config = dict(
    n_layer=13,
    attn_scale=0.0884,
    parallel_block=False,
)
Each number is 128 + 32 x the weight over its row's rms, rounded and kept within 0 to 255. Layers, rows and columns count from 0. Numbers have three digits each. The size before them is the row's rms in percent of the matrix's.

# up: layer 7 MLP up, 1024x256, rms 0.181, rows 46-98, columns 128-255
# down: layer 7 MLP down (transposed), 1024x256, rms 0.24, rows 46-97, columns 128-255
up46 101:137139166083172064221128110112108136046112143117083165130090130117151169128139119151152111124152122069076144137145144078120123130104116071128155161088148149098109106126151161030176117132129143092131163178086101125084159122123086141090136180112147197101189153043116154084137105108165113077133173117144121144068144097149115210153166112101117100100082086160139115127104138150138144138122
down46 092:092120143142142144144139122139180136166144123132152140157082103174108165189175176135167146098134118186101154164137087137100120110121071114099120155167160185084094153147150082164167114075138138126121087096117104095139080164171166174129127061181146090145111168150156147110155148128118145141155117120165081118066126144085145084106099166148167129057182141096098094112072176165123097171155
up47 099:116105133159108149107085108153145156152166099058129123133107155120057123126142179107184109137125104130164125093149162152130149157144109091092101086113167056152150157103120158160173209163125159090116142135120087103138145156166129119107155150134093136135135193128178061111134132142033188138186191131122142068099137157159157097114157137190172146124111124130174090127086170050154156126128
down47 095:129133131149100119164173113108139105123100172207077207179135093127125132121131117115137104180145127164089084111089175145072127106097120119144102107165128114154151097138109102133098069110118097093102122105137176180128126138183163129172078104174164130108123103148089133061089161152113141166087071113066115118159099157193068129089143097126142046124165122101134141206126102156141160146144
up48 128:113150140170161108122151099133141146128116140147112068137168152105154123056094127130145048142129147198135156149076124136161174073133125103109140163212139121135111107185045137139134119118102123161107098095084039098141127107104136160167173101133170182100073142160166119065161190181151145085104163157144124198116139158121126132076095165141104134174123191142157176086158167122103135132128
down48 112:114135129054125121119072161114158143165126091138168132161086135097019139103182135149117179119129162071089133127194196102087093175103146129185150085063110129096134086076195096152122136143126105161144136111119204192121139153177108115099080150106098090144150081091116148169124132083122087168141081130104151089105127128141118152174154134098111116114156084149115083127141130135146134137111
up49 099:115096094121089130151148130089130100136110101135150140111086085120122122091082165139136127100138153086143119099110172109114166121098182078168110133148127182118047150181060172135162072156107109138133118118132208105161111101109070151079109181154210095120128155157161165118207113140095120086080085126111113115162112117076135154079151172153151160130114186176102091089059132074137116147099
down49 112:127067150090147181148129139156117070145114044172117131119137154166130102113112167205109087152091168077102105102096119121127127107091123118148189154016077164114102124112110154136117069137103101119163150132178095143190141109125125101128104147128125109173096161107106140151117141136090146079157102089126120177109128107151170094122131107157114064101153116113120086151116133108143116174118
up50 096:121163142146101100148125174118161182182139109145152078162108162131104133082122131115208145157144060099071161132144156165087088171153191158155077162158122097126107180149161120082111104120196049135114111156147125150115122118179128121101030161085165158107144079129106117144128082132135161134121094137066118131119076134138161116075143149145194111172135095159056195128108155095162180127151
down50 096:058106119101135193195143120168140103138074194116131098156140153084156151075149141100131149134156139188164187120154136069167141126138102088163142149098139087128199145142150089173116067125091144162141083118063125103127131126078141089110124181098119120137122130164099138153122162159100096107109169194118166134109182104070122113139076146142087141110144118113121135135148106131120109103118
up51 108:117171107060166149113120126105124064125142124127120107131132171133164140157138136147137080188168161132125129172067167171076139141170074158105096140077114079152126177125104161123097198135161112121102092095203115125172152113192133156186140096152131084170192106153112120134151085185182186111126123126114131127109147147131116153060121110156122140116189135129090199116187112100162118145097
down51 118:109117163153172125129103098108140122101136132147119140147174087177097113132150121165128093163143131146115219150120095176080134101123119124140081174124145096097156161189166144133145175104148114098098038172172143126093100134207170148077136078135161142095192128187098181069167161131146115136090110161138096098077161160154119094103128154133132172119198113110121104117183162108137145087142
up52 100:122088107119116149144131152072141084119083087184055129168183150125168163162178115189119139118089139148121161110090136154150089188144078121159129123116136157199099132082146117126095070068119068133174130113176121165126082105165110143141101142115093108120092068123089107147160101141130104056170145105124127181133166173122172114152175160194101091082141131087139164189100145136106077164123
down52 090:179197123109126051117124119157094140183148126093134115074131157161076154137085128193162103149173080143174133098093084099128142130078094124110160145125126155140105133114112100093133097101099115124134113080158170111090159106058117113140100090158111119111114113066165130177175138142197187182152130153133109120138184177129180179075118155103128158128078099140096041132096124113147116111113
up53 102:154130117173144142158158195196147131131212132120175120153120135055154131164116162119140121105174114169168131144154073111075104115125130122135179093148118099167165102117122098083101122074090105133124137112122102074062198130150125124099110128148168074141130092111146081169107121166122086160128171216181080157149154176122136095116125164164089145164106154119157159147200135157091142183110
down53 118:107144123093114112085152053089124117167173111144151133115161159144122141099125137092120116148115069195139117134164121150199111127090096075095098153129126130166084144164123134123115123164180169117094124150094097098108062107110147115144164144128110225097150126123090151093129132099127143092116103123126116104167121091105136167112148139065122132131112115143137131080158125140134136156171
up54 097:136111143096115040144131153109210111125099106117216144145147165187161089116059155138171218116130138123094168197151118130182049169122114127097128148127102146173120105126124164134120114138128176124140087163138104109103158118114122065128109121140160121101128068138110189143118123132185116098142101123117147148161128085143139153130136104127124117110145148134143150158132121125196078077151
down54 093:187174134182115134100165135147115130104183104165093106140126157097105138119093038123172075160115114087098131139081095136124198121127136141103112120106225146142174143162096100129156106105130127143108155115174109080134080106133089144050116125089072113111097128129163136113176137085126128165105116125135093166075124129080162119142119168115118153122134084113104112167116109044141169189080
up55 102:121096153099135157131074165148186115152123090133093066110118117167119088150078109089102071104133167149061135069151152109138128150114144173166159101106130134065162086102083124167086122153171182118121159123143134164090070096125153148124158102115156174037087086065060168168177112160176100179062130091160154159127131097136141141163095120092151117118107123155112148117101170137150168134121
down55 114:162160066152136168132092135102131134169179174156176167171170091112122143107151114112135187100092077198194096155110129117154101145130143123195108120186083091165149072115140166128146148101125141115148142116121141150209117115087150170118127122160126099126114154137103154139124141113102133081206166149132088094151118074101146106091137087114135112115140218117167120161158103079160091118115
up56 089:114163087148169115160156096105124152117173146111095128104107121128103156138141092073158161097096105122116110140123151125160202147139026111127110089219050109077154102154129087156083115113141177112120131118139125104174108138205127102149110133173089061112094129139137063088144081160156148111089174150159077083134104132131139086115150091188109103094130133127212139113131188130148064152141
down56 097:092122176162107061108124118130126140127164142129119145175127127113133141152128166112131092163173135138080149076111079151165097197136084165093119113103127167077104124111048119115139191110159138086131150139124147144117052081138128153120156164099145073149147054108068140144121165111139121077115142187124154157181133169103092115118041132129162171197175125063067071155117125115132124085145
up57 097:143102099195135075125155127072189106140117138113120148045063134100138176124130122115109167150123090144113169144086089123154091098101179128132148124103153108159134130098124118157175093112118129104113159091141093124144171131075123117153142139114105107118160124083188170093140056124155117153152091094149161094157103187124136166124126061098139125060061149146141106076069113099127044134152
down57 104:129171122120155140138130143145133106143127132116175130113147122097156123098135119153138120080114150145177143172119118135161101117131142126183155098124051134104132125131104111100128140115089143113133122148123124124144126113200108143044179131058134129135107099088142163122158185082112147118160082143137168164150124094144111131196110121091157158154165136158067140101132119160130153117087
up58 097:133110094122235129145107167110152115187139124093130163132095106102080163130121096172041123152113074110083176126081100109139143188112126153151198097173121105195138094053133134106099095131116118168096114160116149150118135121130098118096130143096144126135153160177125112140139116065161158146142148099144130106129087114092125141068103042160087121130080168107093161155055107125119152139160
down58 098:104142155092098162120141092140096143092105146139119085112108089134057171148095106109122141138098138129131092105126177195137129137131170093091160128180173172082108105126085094097163142126125151133175134064072131234140100185087168133133161124071108136123119106128130077139148137139101225156096166105117116193128125097199174161130149163087101138139174101123146102152145109114094150117127
up59 123:115146108164095126130117165156128113113040132117084055111096105163144137190134083106158123095149137098095151080100101081102173123116090150127145142109169109074112061126223107104097138113125112105111157137098146171135134111123104082121182146131196137124199142205145137149158154179127099124124137134178156175042145147118136091133144133147103127194133157201090133117091127138109185113125
down59 102:116157119175169122173152094118182115115199153101173151116110135171138143115165145155129125155078164117108185189156064121083134162131108145081104110100119161133091081139112106095109095173082188077152119150082061122107140142134109126173117104093180138202103140107093108109112129114103133073181151134093142127124124101157150169174115028130155121100119093167118145042149115083111115146162
up60 096:127120104091164113149119150155132131106140109170098124177185082133129111126172194152072134109060143132147156154135144203163089078109065107123149146134107135134104221177119186119154076107106116151152069125146156158130191118174175116071146180119161102101157134147157173124096150156175132088081118104136109111182151127088178168102147100101078147113140152146128148079116144109059150174151
down60 094:087104126075141162060169130117180141144130157152113115098080113198115083099060071124162128193142091121141208125143117146153121169115135106140080096114118184153098173096150108138133223131142202102087149114123155134124105083103116146080152147192118146094109158099172099134106119110137142140137149068164089134125148169159095167130125140095116150070132102111142138118155134123197160099142
up61 100:109076147119163150112145151094177119105103152119151100104165102122096126141139108102154129148140096102167110109124068086119128154115093054102111136096145168070127184090145153125038079122125071039115133083145110121201169140150152182135084096137120098112132067094113166146164114176111092100129103076130147166140094141137086145146093174158111153168110177153132188116151162124152111130124
down61 101:144152120141138114154151137121209160167086125101125162080153074150155126091110063123103096163177206167132098099136124075087179169117123127119184109148127190155104101093129106095131111139084122129113185153198151122098149152120119072099127127123157118161122091145161131122142187090162124057121075080112162134150135135089150173113075119111096142036132137125112087176088122112163157098156
up62 098:122102106154161146065155104124152140109136085144098182149149163162114164149160113136155111102105174076080137104085141119168126094072149097146161085163157148101165060120117113199126061144129076097145208142144118094120153140134107148067037064160113107109106131138132146130156131170131150167158163219121140142159115101115135173128133090131164114151157135105096143140138105156173082164132
down62 105:156123062092103120139140074142120121106098166171122121116129095150092147093102107130096120104125110133129105104161103139066115137133091107115073142152080074136105127154097136129121078166073083096152135125115088162153141092116158170104101185152152130072184147095198129126118117109137127074105099050151143105142146103139196140194126105084088119106128144089129148144177130208154102127085
up63 099:080126127128157158143149201133127137122066097148207131149150134124112092141048132095139159152159125163129122150135152108089082111139127155094168072118182117169175188173142088121132117152157124094127157097165092090164152198136165115169177151129195138166119105166225089191116168132151113134125158103164142197157072144104079146161110162060081144087140111138118137138142110138142133192185
down63 090:120163143148119108079068109169127114114148152098103128112080110153130166163130138116118173035092093122154105113117047150138166129168117093155155137148141149062113112132140142060164144086113115107198151152169073096082104144175141181109106153130142120124104158161037119072139135178140117081105105136167107148113120073094144094102137098180145099155119123130097098092131153096130081065158
up64 107:134150095151068110076078089183127126106079101150163186154156123094103097144140126107114138114101101104131176056184164093124120202126117105161118110161089151115155135125128134132067103137106111142154126164195150137100159131129116066170125132091110172100151133111134082149108099086129030091128118153093101096143140106109113126131132095181124104106134088128160155090141139141166076059160
down64 114:176099148113058122115188172139121131107139119114159091132116122125127108128155157124159080091089101197110144082110123071124114170148041135104124105100161093117139183146153106126103134148095158120113091114134104190144184100160149135123171140107141116127160083105107030124109094116117056087167133158115117124157144103123171132086134115136107104140115162123103172110161138131134113089115
up65 101:123147176092122155108125202138127123168137072175099113096131118166095203136136132142166117094155102082149124141091136109186118119169120167141090096103165170188126113154188120120109118134108121116118094104131141130139196149184137165138128136086161129142054125098179103151151138211107116099150147112150129150153140055084175140118107162147095134132171136091134160132102114093192110098112
down65 101:141184120159140074160110107128110163164112189130090105142072122132104169120120076107129150171124118138151145091158235107161141057139117148054123148141205142120102123127141123198169093132177100158116129229146112123144106127114086123111142146142092102136084113171160100070143136115129185108130149137134078076142116138153053084085141103147171092128156157130160113113126120152109154112138
up66 108:077089142174162103114129173093127135112096081136138147091085088138081115176138103125052134128136080106074136115167129136098126176176151156113110098114097109133131138164133178078109135132133152095151088099103094177116146144162149127122137194056144136109135102132099115072078103113136163169149166087062168086160168186159140171079158117190112091073135108115169125125164131096095157137121
down66 107:071159188127109147134156135138124156130161118141083117149144120154121119115161109122088187131122099138154150102082033116061176151132176098139207161102128121178167140112159068175114077102117101156164099107148143199099122113110110153149142112108133136151062108098099117134183085086149096109117129188072130082153125059139126154119117143076175122147071136154148164151162179162133131118120
up67 093:137155143154216078131152146141174171102078140143129128099151141173092078126139139134126095141197072129106111130105123144116122089112128136089136142132118179130115125149102094133143208116115134149155115144127154186143176108155121160139135061134097112122132078140146142123090124117102075199024121090135159170082149222126150163175177079123151112124159152149079107153116121189135165126153
down67 100:125127144106109143126132106147168099182141068157139116229151120125118163151146087172098181110099134123128142140149065156139125107100134109078105171136070164139156139160124137052061152116146088085136199172168115118140075129106143125138147105164109108139152144107181121098161178141133148054106124135185175117108110088068091117081126130134073115077116099163162117092126147143200125093087
up68 091:119141137135174156096146163108117143179115192155100166072064162133149146102088082099131119143110099137127118129131086168105133128168123140154145137178094093192041140176115093165066163124120119094087125098168134055103199145108163135125168070071140070133122121121097147161125155116098083147106142142137137104148074081059146158138113131128070173105109102093171127131110097083159129098115
down68 097:139147092140116112138137158093129151146129122088129136114077092168156117113148143109191133165064082148144124059090091151168099108132137096098139067122116151110167159118111062158144097089110137096117108093174157121095076118070162114091118156116156130137128120110119092134126124138132125124087163155111104157127042104168127113157136110186066125102144126142147086093091114210129170122119
up69 108:179110130125123132135155114161108026142161099122145136091106159151134094109138117085195162077116158204105150146113136117152116164114078125150123112087076068113054116138069118110054187154115121080132099124093048156154118158144119157137110182115155112147144112199128096122062176167161152080053134191105138100124123133127132095126157108162117157153149157151132125107176160136134162054154
down69 104:167124126068109079138109128133170101085089075127087115104075129175153150097163076155169103093128082130134106144179168164101175093139101140119168079058158134145142120129172119126122129148146181138156149123119165065148087103191082105155162072140137113135167130117119128140152129151128121170126154121217159095097156158169178160103172170112149144141122131130149081116102150143094116092124
up70 098:069144145128172113136193173096161120150164083209192191109190070126085130170091101113102151183113135142099166098155121168140127174132134066099110204125127098146174187066103127089132141165117127097112085118183112120097045087169122082181106155140078144141166127127114087087112132117100162084137185134088120071142115097114113120095104096125117070102082070131135170132156087106157131165150
down70 093:142119129105189176096085105109066134100038118145104148126046120106059130096167173092150095127127116071087108097155108154069105129158131176059138081091093090126123125167112095116067160154133158093068142145107111186135154121075092118097114098144160148177135118138099128131154206147162166122104133086150140124153147134169084101146138164127116158136128137176139096132131115180139087135089
up71 095:161192145111107150125072067150138094121138134146131142080194078098071124093103153130064121118091113139131178127107166124156117131117151147140095130118124133148061093126173151181162153093111153141112143111154166094118097156137157211122115156144140125081057128114174094145176122121091117079169130114079142180162062101118137100169145120138107122133192135128090149204167161124164125115127
down71 091:075166184158133138167174156118145092116157093087164146145147110146111139126154148129169140116120122135129108140145106136089121100126063165054124171150197126084139153182124127134123126161150113149081119188103158110164107087205158138102112112106130118126108123172113148097104105141196161165125108115133094159104143189137128122074100099105134196020118098093142152126199098052145142139155
up72 131:127087125092139129108056130130127168193152118113174175130157166079139141163083106170170149080128102042119113098171164139159127074133126159175150152124094091134163153137201103116122151090164212096094175173130113131131153139147105059119068126158128120183098084160043086147131115113144127131185124080135174146147131140071101151159114060155146134096117103110114116109163080139113135105158
down72 106:163128117129145118191115094076172151178099135136127143090169148079072180099112134155158142064129142057128059169155156154154056142136097110196103097069133153128084079101120165093157088129160102147150175117092157190145101144124129120133099134116111101142132082117115139149128068114163119177119086110131132090131126069100082142112194181103156152110139107139117152119057126155134194105142
up73 112:123152076152072134127099127173129140116179069159143125119138114157171142152114169099210139153099166142144113086129166123118104151157148154114141140125100191146096149167091172140134102145165167157134132140116083127118128132120126151134128108106104074147115141066075069140131131131062093105179135129129088114139118124089109116158175117062194123118165165079069110140114094100153125085122
down73 101:068034139204097100177156124131092139122142151146087160105161139151183146162121109154115127093129086084161158221119124154127103061146142171093102172109158113143126157089126068143088119091095149195144135150177115110114099105141198112112131123102169130118094055160147121072119093145111165124089102203110185103122137125153133093102138119107195084111066173100142127105155108096128189144123
up74 093:147181158132175149130110138085159099121132142086134058159150117106078143094119167116157144133169119131135166126106142185128158108140142081163065161126077145137138144085148110119100110126143163153110102135123114126174095134202032087076132101124109131197080130059105108104196110169108114166184087119166126111147071168133139061128116159170098118095182120173141104137182129136136113090094
down74 080:129129157134130178143142196159097178052131147120144143167156158116181120136107096135100158118082127080116119177108095078092114165164099120147144126154092085173099131113146166132122116133123082166113181159112107115098090098113169138120160147144169103130120101064108136106109120081134197157177166090128187131096148110069138138186125126092135159152090095116132237186121100139124112154085
up75 097:091166140134120110094171115186151145160137061176140090123139067070169139138116133131131144206125132109098097181100067108119157108157148125081123117159046189191183139166152116154118141160151124115165147073121188147122109156178074088146085138112145157174145135075146121084170094107145142111104063117070107161125127138098212084146106124136101102128141139133148130102115088090208109164143
down75 089:128133171132104172167125130144104146100145140131146143122133158158126106089082202123146129117136103105109179080220155134161141116074123129167151147104114104102108145135164146140120101134180138143111093181097126155180186083121139155168146139191124075138126129116118123185085076113128103179146175123166132164112129125143120113136161122142163123128177094096109111148149101140111117103116
up76 093:086190182142145098159149112140154153095162103094174150096074070101077103138162111128057139159173137133095141090142142111132147132127107164106140135168132133082129132127154113159068135202097134124149107118105108129175076133113169145057120172159152148139118170165120082096115104119183225121179112153068134098122171130136069107078118092137141144111104122167091124149115109107109122171147
down76 092:143123098084092093155106109140128143135071138224108104094109178162111099159120147106187091141121108100091180115140140101156155143124119123140124146134206149170133093110150138157138158118123099102065135111101171127139122101165050079118096077116130139126160156171100159179132115128034121085116114216120110122108103141162167147127137141090118119110127164132085075146099128151145115063072
up77 096:068127091140180062148097160128098090129140095126101125117165117205087147116128100129133133165194151156102166125148131174166144132137164113155173104132125200138136165155115109151156175103111107084147063138178167143145153084117094083127116070129126138139134071051180140151090134142088129057159105150180132160153126129140115087109115084190122126198184130168128173090190148163067132202141
down77 089:139120132089142144171117107079149125128133104121075118110103112104086104092123044150127132119128092150050126141154073146107112167129072122118104166121114128139143104045113167129143171110187153205141114073062119147143119152128159124136109184071121146124178092124091155141122142107090174143113150075051146146185120104163120177120156191103161101105100138154139155115074154116121118126084
up78 115:103153085075136108161132193065116142114087124126093117133123162099153100096128129075087103145146059101163174091149177170089150170105175139119095137081145141183128123133087181181118175139173102140111112158058174153193212115138150149137102132149107113141123198174145122087155153122116176138142153117160118108135152127134174135136178100095106166160110065030119123079111176116104145066106
down78 106:165125142159145130194189169102108117120102127110053175117132091185102157113137139114101131131121062131134115138115117133147155103132161127061185152125185129178152143091153112119101125113133137125136111164093192113144166106147136175141083071126172110097139139165103153100169083179084098068107149094178079087083073161191192140125124200204085113127130094117152162115124177111173148137099
up79 098:074083166167075130116133138113160096111137177166120162116096118047143147112131101080134139152096078105063190075177124189169172180064111157097135163138172175116191130126120075103130119092122089080141117100156144106156168092177088120144171132112109133121097126183113193099169143099133109180175127153145087147133162113130123108155165146155063088102115109183115143115094135156103064164129
down79 105:189129117118112128069094156103131102050139109155100122225179157086116173076086178090101128152123175118115132102095158099080120141111097173158132126102107093090072144193137138132082148121136168143120140071096132187123158100120088127171171109174136124081128192178093094177128070133124140118089088112136159108144177152161135092150118102099111103141078097132083121092201085078117157131081
up80 099:135142110108116163104115146049173092178089092157162119166124131193190112128116143127125101107091208141060138100100131166155117123093151139163127049146146087083124178144123111105135149135105127145086140121129183191179108119124126125128156115108070129100117074114151161089115106125129162170102110107135203087131084103128171153154146187086086162110107143109122107123054083110074118169084
down80 095:136105099103007087142142196182126149159082100137066125161094104178137080122142106081156135148142107139175185123109095108186093172138086138181184116121145103120136134123101141058143092178089115196109122102137164110140114154144110158109081120120148116105101097198112100120099152113114136152152111152099142122161089178171154081147119088124128120118097092104114137099122101078154118101126
up81 098:087149145169142084121101159144180143087124057132087120193113127099137104069140142128094129195151116160086146040101166157091125122108132094119099142153131141171124102128151102183122112165109193116187143104116129073123174164134152086184153142115144073173147127129104097113083098064110110122140157145174117127138190144084081144141069098124147112124148164119105065101124084096152172125105
down81 100:154111175150122092137116137150060117122166089151083129138109059157128097117160180157102149126130111109145114177130104174129144078135138095184138101161149089148156072159133156054166215134123120093143135185169093112137133107119206078126071133135120106098134116094133106116137174102164111102096144171090136079137125093179116120161142056118113173143134119134112127089091132132153139102129
up82 096:135133077197096102125139162184144154093157165133177142130077099101153136148098165118103180133092142192128116122102150120139128160109173093187140110172132087118084148117171128136180154169086173141148088147143143057108129134126124112129144132106092076115125150179088101130097117096106156175119113115141125101100077109102182115137220129116152166083118158116088114160163168122119148089156
down82 101:192124158030126083111126158138137059124138073105105195053105169174126125120088125161107097151118155099177125163188101075144099136117143120127099134061126150066081148136104109124101143112132098052165119238121083121151097143123105111130111098141203171103110182052149183132134112085102120160135147141092090187140183082121100116112137112140111123130130105144135093146097142140188156150163
up83 102:160126094122120106138141123136128113106156116156054138115079086158118105134078155191093080139098110102137094109111149156172049126181119132188153161095152101132169089147124102169169107111153123036077137078090168133153102121147128085145114150158094127107187106153102157095101102150173159174131147141139171108110200174114157169092119095107106123136098157126117144150100155090125112132097
down83 104:116128156171160085138137133128153129087114192119165096155118179103094077154129149079089171187178129110086154130135090101099238061125080082118125135105087100130100126159113144173160152126164176082162141139138138159179101177102136078115129147115116135175155100100129104131136137113057164152075129112102155168160121138135108165167131183103123085112176139102140151159149145188155126157108
up84 097:110091154147093163141142122141139144148132134150119053121094131094200138166106125091133124151107078118078120127159104140189151156132180159108110155094145124175136120182095092127150155117137132158101116125110159166103124077129087156136140147141114143148131152095145122191109129129103101165134123126127071121068158124175196067154118128046154137155193163100115055079100122106130109096125
down84 100:144091100134165162095114160116157097164126139095136168133127156080164096160132159137186184133157078215123137182063144180073203039133159129106145115179077106150160151159215129110181102098149160072137159152106148067177084145153181128130113168133110127143099114133140134105162135119128145094098160086171143079133106163124104124105146151140087068172130091121143104119168110078153162147087
up85 094:108145152075103163146110152160166161145106181117140154146115129138075100143154195123124073124107133159101132117139193126117117156107117130165101193128035131169078086116145110198168088184106160124127174128100141134090173131117132155102106132144078077126120122105118133074098092152065128119108137124129153141179103118124136105160157141159172135137105100132147134167133133093135104088148
down85 095:108152075188143107121252130129146134056072125155202080142130163125139122115190147130126118156134114169142105064144118093053182103182107091054116157147138090199155108076157111085123135123138140090107146167114169107082099100079108136098149092105137133153161128113151141100155121131154131157069133156100117145100170154134122130138108152088077116156131193105156112107151093095166151191151
up86 095:070092101135110136144092126081148184165122108167149154137122132109090118126171147112154111136157122147113129152131196119069152141129193105122134102068120113130126213118107057062122084101139120141133139129078165149135112132150119139139072097166126096154129134117088129153049155166132160177125109092068117077127100135142110112153139151153082096143181163144124176160178129137136114110162
down86 095:149164056140192143074085144173176127114082100146165193098154131149137131141114134150096109107186141131142163155132124143108110100071101115112081156182089173100110089063128158101133156148139145076116099056135147125126163201133160068163101140070141118121063127162107016120104131087120106054160093085105125151134153146147163100136114075171145174071113092114129152065153148093114154074146
up87 106:155177137146104138117125188062187106140109107086164106061194149111137121145167131119151127111085052084155183107094142191170156127105107149152056134135102141133111147163158107117087167097183203120132101122117155116091149159105106077084088107081111175087130159148109137089141090126140144149142146106169137096165090134100159136057088126136183125138148183081181141139071148112139146121118
down87 109:164162101155080137180160127117116107149110151101149171126078065166155132180145121143099186150153123085165122077117105144093133147187137138190111146114172131125148109125055160212128116123054054145084123088135113099110124144106029118120142104172143116113109121060148167116081095114182149102098136144086171133096125094163166118176148132137123122162132117132081145151129155158167154128140
up88 103:188162130129128137088178131166127135090147160103090107127193070075107130174110170148144174125162154082150086103136157128141108191128172071161088143104170159126090118095088105079097129161170166156183171112138147098158106099189144128098130167164170106118175087130174131108088073090106195141151167159121167141087108158111120131123148114162165107067178165185096127099084087131124080078193
down88 119:150103156114184131114122102140152095167131142140110179128057144050194100108192149173140140200068128137204140088145124140196154110058084114088109161149170139136138097058100128159168102107162100115097076122111137135151108135143171123121138146122104188143181158096107174187161143140242072155065099171138064133133200152120148138158116122129154116154126139139138054137127173206164102072180
up89 101:131170129133129141159135166088114138145149126120176118083155121137170139115121149157165117095120125143107125079133136235116135141107092113193161117144117118197181158166216068161093125075176134082120105143085067125080154154148069115112129156143074130130112081131154128117136121103135165132085132138128116142178092213121158201119099121146076115138122121135072157090166105122172158180178
down89 102:106178081172083157179109090094150143172143105074164097150151142206143134150146160092136140089132142093174119092082135142165140117149165112140132131176102105078138163099127072157150141108169122117134086144137106147196072099132157119163130127150175070135195156193093125101134148120166122120137095133124140139109143148140183100105126151172125091115164190134164128114193173106131160157001
up90 096:118131096079165106163138124075167182170126149144124107078150144080127067067150149141089102144137139070126105091164158131102128117073131165125112131043120112133112146083111157177087108186114155129087141104102089088162161136158135147162120166069149158109130107096102134114068213080143201108147109113118167094174172139105168123115176099187128080108164114112129150107148168108183127112096
down90 099:092107109151118142110117076110129120111141163136146185087195170115214153178128172096128142140125123117124147179198131105122125086127148129099132127084095094083135098138138077126134169128155167167149144174099077113123146063076189181101099113128143128128091066175080131129104124180166150132142158169178093159130160153141101136151137072137127103189137193162122125098160118122071114119148
up91 088:215154079165083137109145120122130123086095086130118128104139147096145100177149113159120121083205160126141144067162133159098160139129138125133115140141116128106200147135125138085177097148170079089125126100130147127097115142089052171086123141165128073125177167103134183108113108074120095139087142054057112169171101135118132153154109067107077153072145166113149127149071128134149105072143
down91 092:107132144072192105123067174125194118109173138145134104045096152098093165118126118132113137135057134125156111135122110064134130121108191098149111167169165187121083121130138117130109105127107179182145176130132119141114087113164149115149068128047097147126050135097120082088124127099146142133126127126141078114101101134131127135149129141138103176124179159142091124116124070133108154159183
up92 099:118198140084146101099170160112142150110170175111125117122146096082074129180151161154151106142172078126165089160158190099134123094139076079112182169125131169118163150117162145135108106094121150130173087086123112130147120122122185114168112197170110142167120102120123177212043145134113118138129140102104176231133160148084156140138134127113105119156152164120173102143150058083120123091148
down92 094:114092172122155132114118082164087108139110148088063177146118093100140095137127107135079140101155115161174099128128060164148096187126111115171112107098099140080133177170162172139094111111102168043140110104122141206104132189170107058125127167085158179149136133194128116118164147155139101110119119150183114128150128126172183141142088173171167176095096107180081157128129165191101106099115
up93 099:129097108084175123136148118137127117127203204117173214201160131135079145129154187118128111041132155109117112167113127196049101176116186124111105157202089142128156107123095165122111067143119142120135144123108102130091132134139142135134092163107151119107079064123154114123119096147120163198114101124128148116077080095090129152142142095101114202117125199073108177135191205119098163132057
down93 113:087113112110175054100137113161149168056117148103098147095071109113132138106135162093121096129152125114162147161143090139126124115102100115077116078131159147122096118116084183121126114127131145129130104146126089117115157155155158111107171125136173115169118112129069148115178139125115116149117218112112144112139146113131137125126170132095093149094108169124183133131116109150108087170103
up94 091:141150125108141109160136160099185150150177093094105126140109125073124150117173166137086205147147173136159098126136106185104138190095194107122136135166114122158109087113116137084207172165173103168087101139124140084145144130179193092100149189158157182120128139065110120131164151145181115149127152101109118144154163144144147147149166116107189114118158115111138175170127139133135153100180
down94 092:124075101148137086068160093151126112122097147141191149151129157113168166140092117154155185144075155174078121115107193100156177141150079098139073109115123179106103163140135116139147096123127110077122132169058138106135152167127149146110035070054178110139136161103163092108086148190096096059184115138240181131129106157155139131109098154163131132133148068048151152116164132133106137122121
up95 102:172120146135084108079136150195168112111088122140076087119123080132147126117156142149101145100115117195089103107178143101110133129119153166175125129092135131109196141114143087085144111081196164103168152136142111159107136139142117123155152127113095161167128169125076129173106107130143153115136150160147109094099150136149138101147152161160145099099118166148137174139161174108052153201088
down95 113:093146166204173079131160143141094158166146137164121204139161134136116076163103156104091125167192112138144106116182136139134165110113178127124085158173104164138094115190073128138204189109144116182127118151140123089220087110174141167152135142094115114101115102093173106153134143160128163195145115138124127117118141204151131077087118152153194110155146108114111116173089158150133096092089
up96 108:171138137146110118168110143142116098126085120131132167095123154113136107139163150154157183102128103132125124129099132122136106213151118134088128094112115088168129050091160090137146140073116134081160151144122118136128070142113099075126178053127141118123142163165188141129119152085134191178147188136156125150111125108104091101084173087160143125069098124122068201127073070135128118169139
down96 109:153115173145035189087126078191119136121114144127097114142100121101111157086094137157159133104099146129080175132063123148145127146143104139184115081183114150151084060147090108142138136134144127130118101069107085160107161154118077120120128131097103170068116173137173150119135111139083152107095127122136217104154079134110109099154119235134126117138165114080161109158134093111144082143103
up97 092:119216118091151115179123102200176111089118110147166097180123137136124141210074148121178121159132138128129134146105170108161116161100160138169105086255181127129116126156110166121118136106090158175114131143131121119109070178152118166114109089110155096127085158093141117093120107087130116140153132142111098149197085175128139174148130144146096160112172127113161106142068079152112119114143
down97 079:148153114148125147099116199152084129141118099158062203153139078137161122161127157123155088116189100144126128102095108166114161123174142104140132122133059093064177148096152070111141144125111119135130115101182118104083158115113084095123123127154105126135136081135111136172109132151157080117075118102111149117168135097126169120157172117147091089175068208095143166116165108137193068159104
up98 091:179138142063157147166066083162119109099110124140112125146159094129119130175143175116111180093138158155053079158127185168143180124156102127199134170164102122105057123129126131117107073143138077083137098102102186118161122133098140116141150107137135142131147059118136127176126100154171128103134121064158106178107127137171141172125134115081086125125055196144135178112182110094101180164166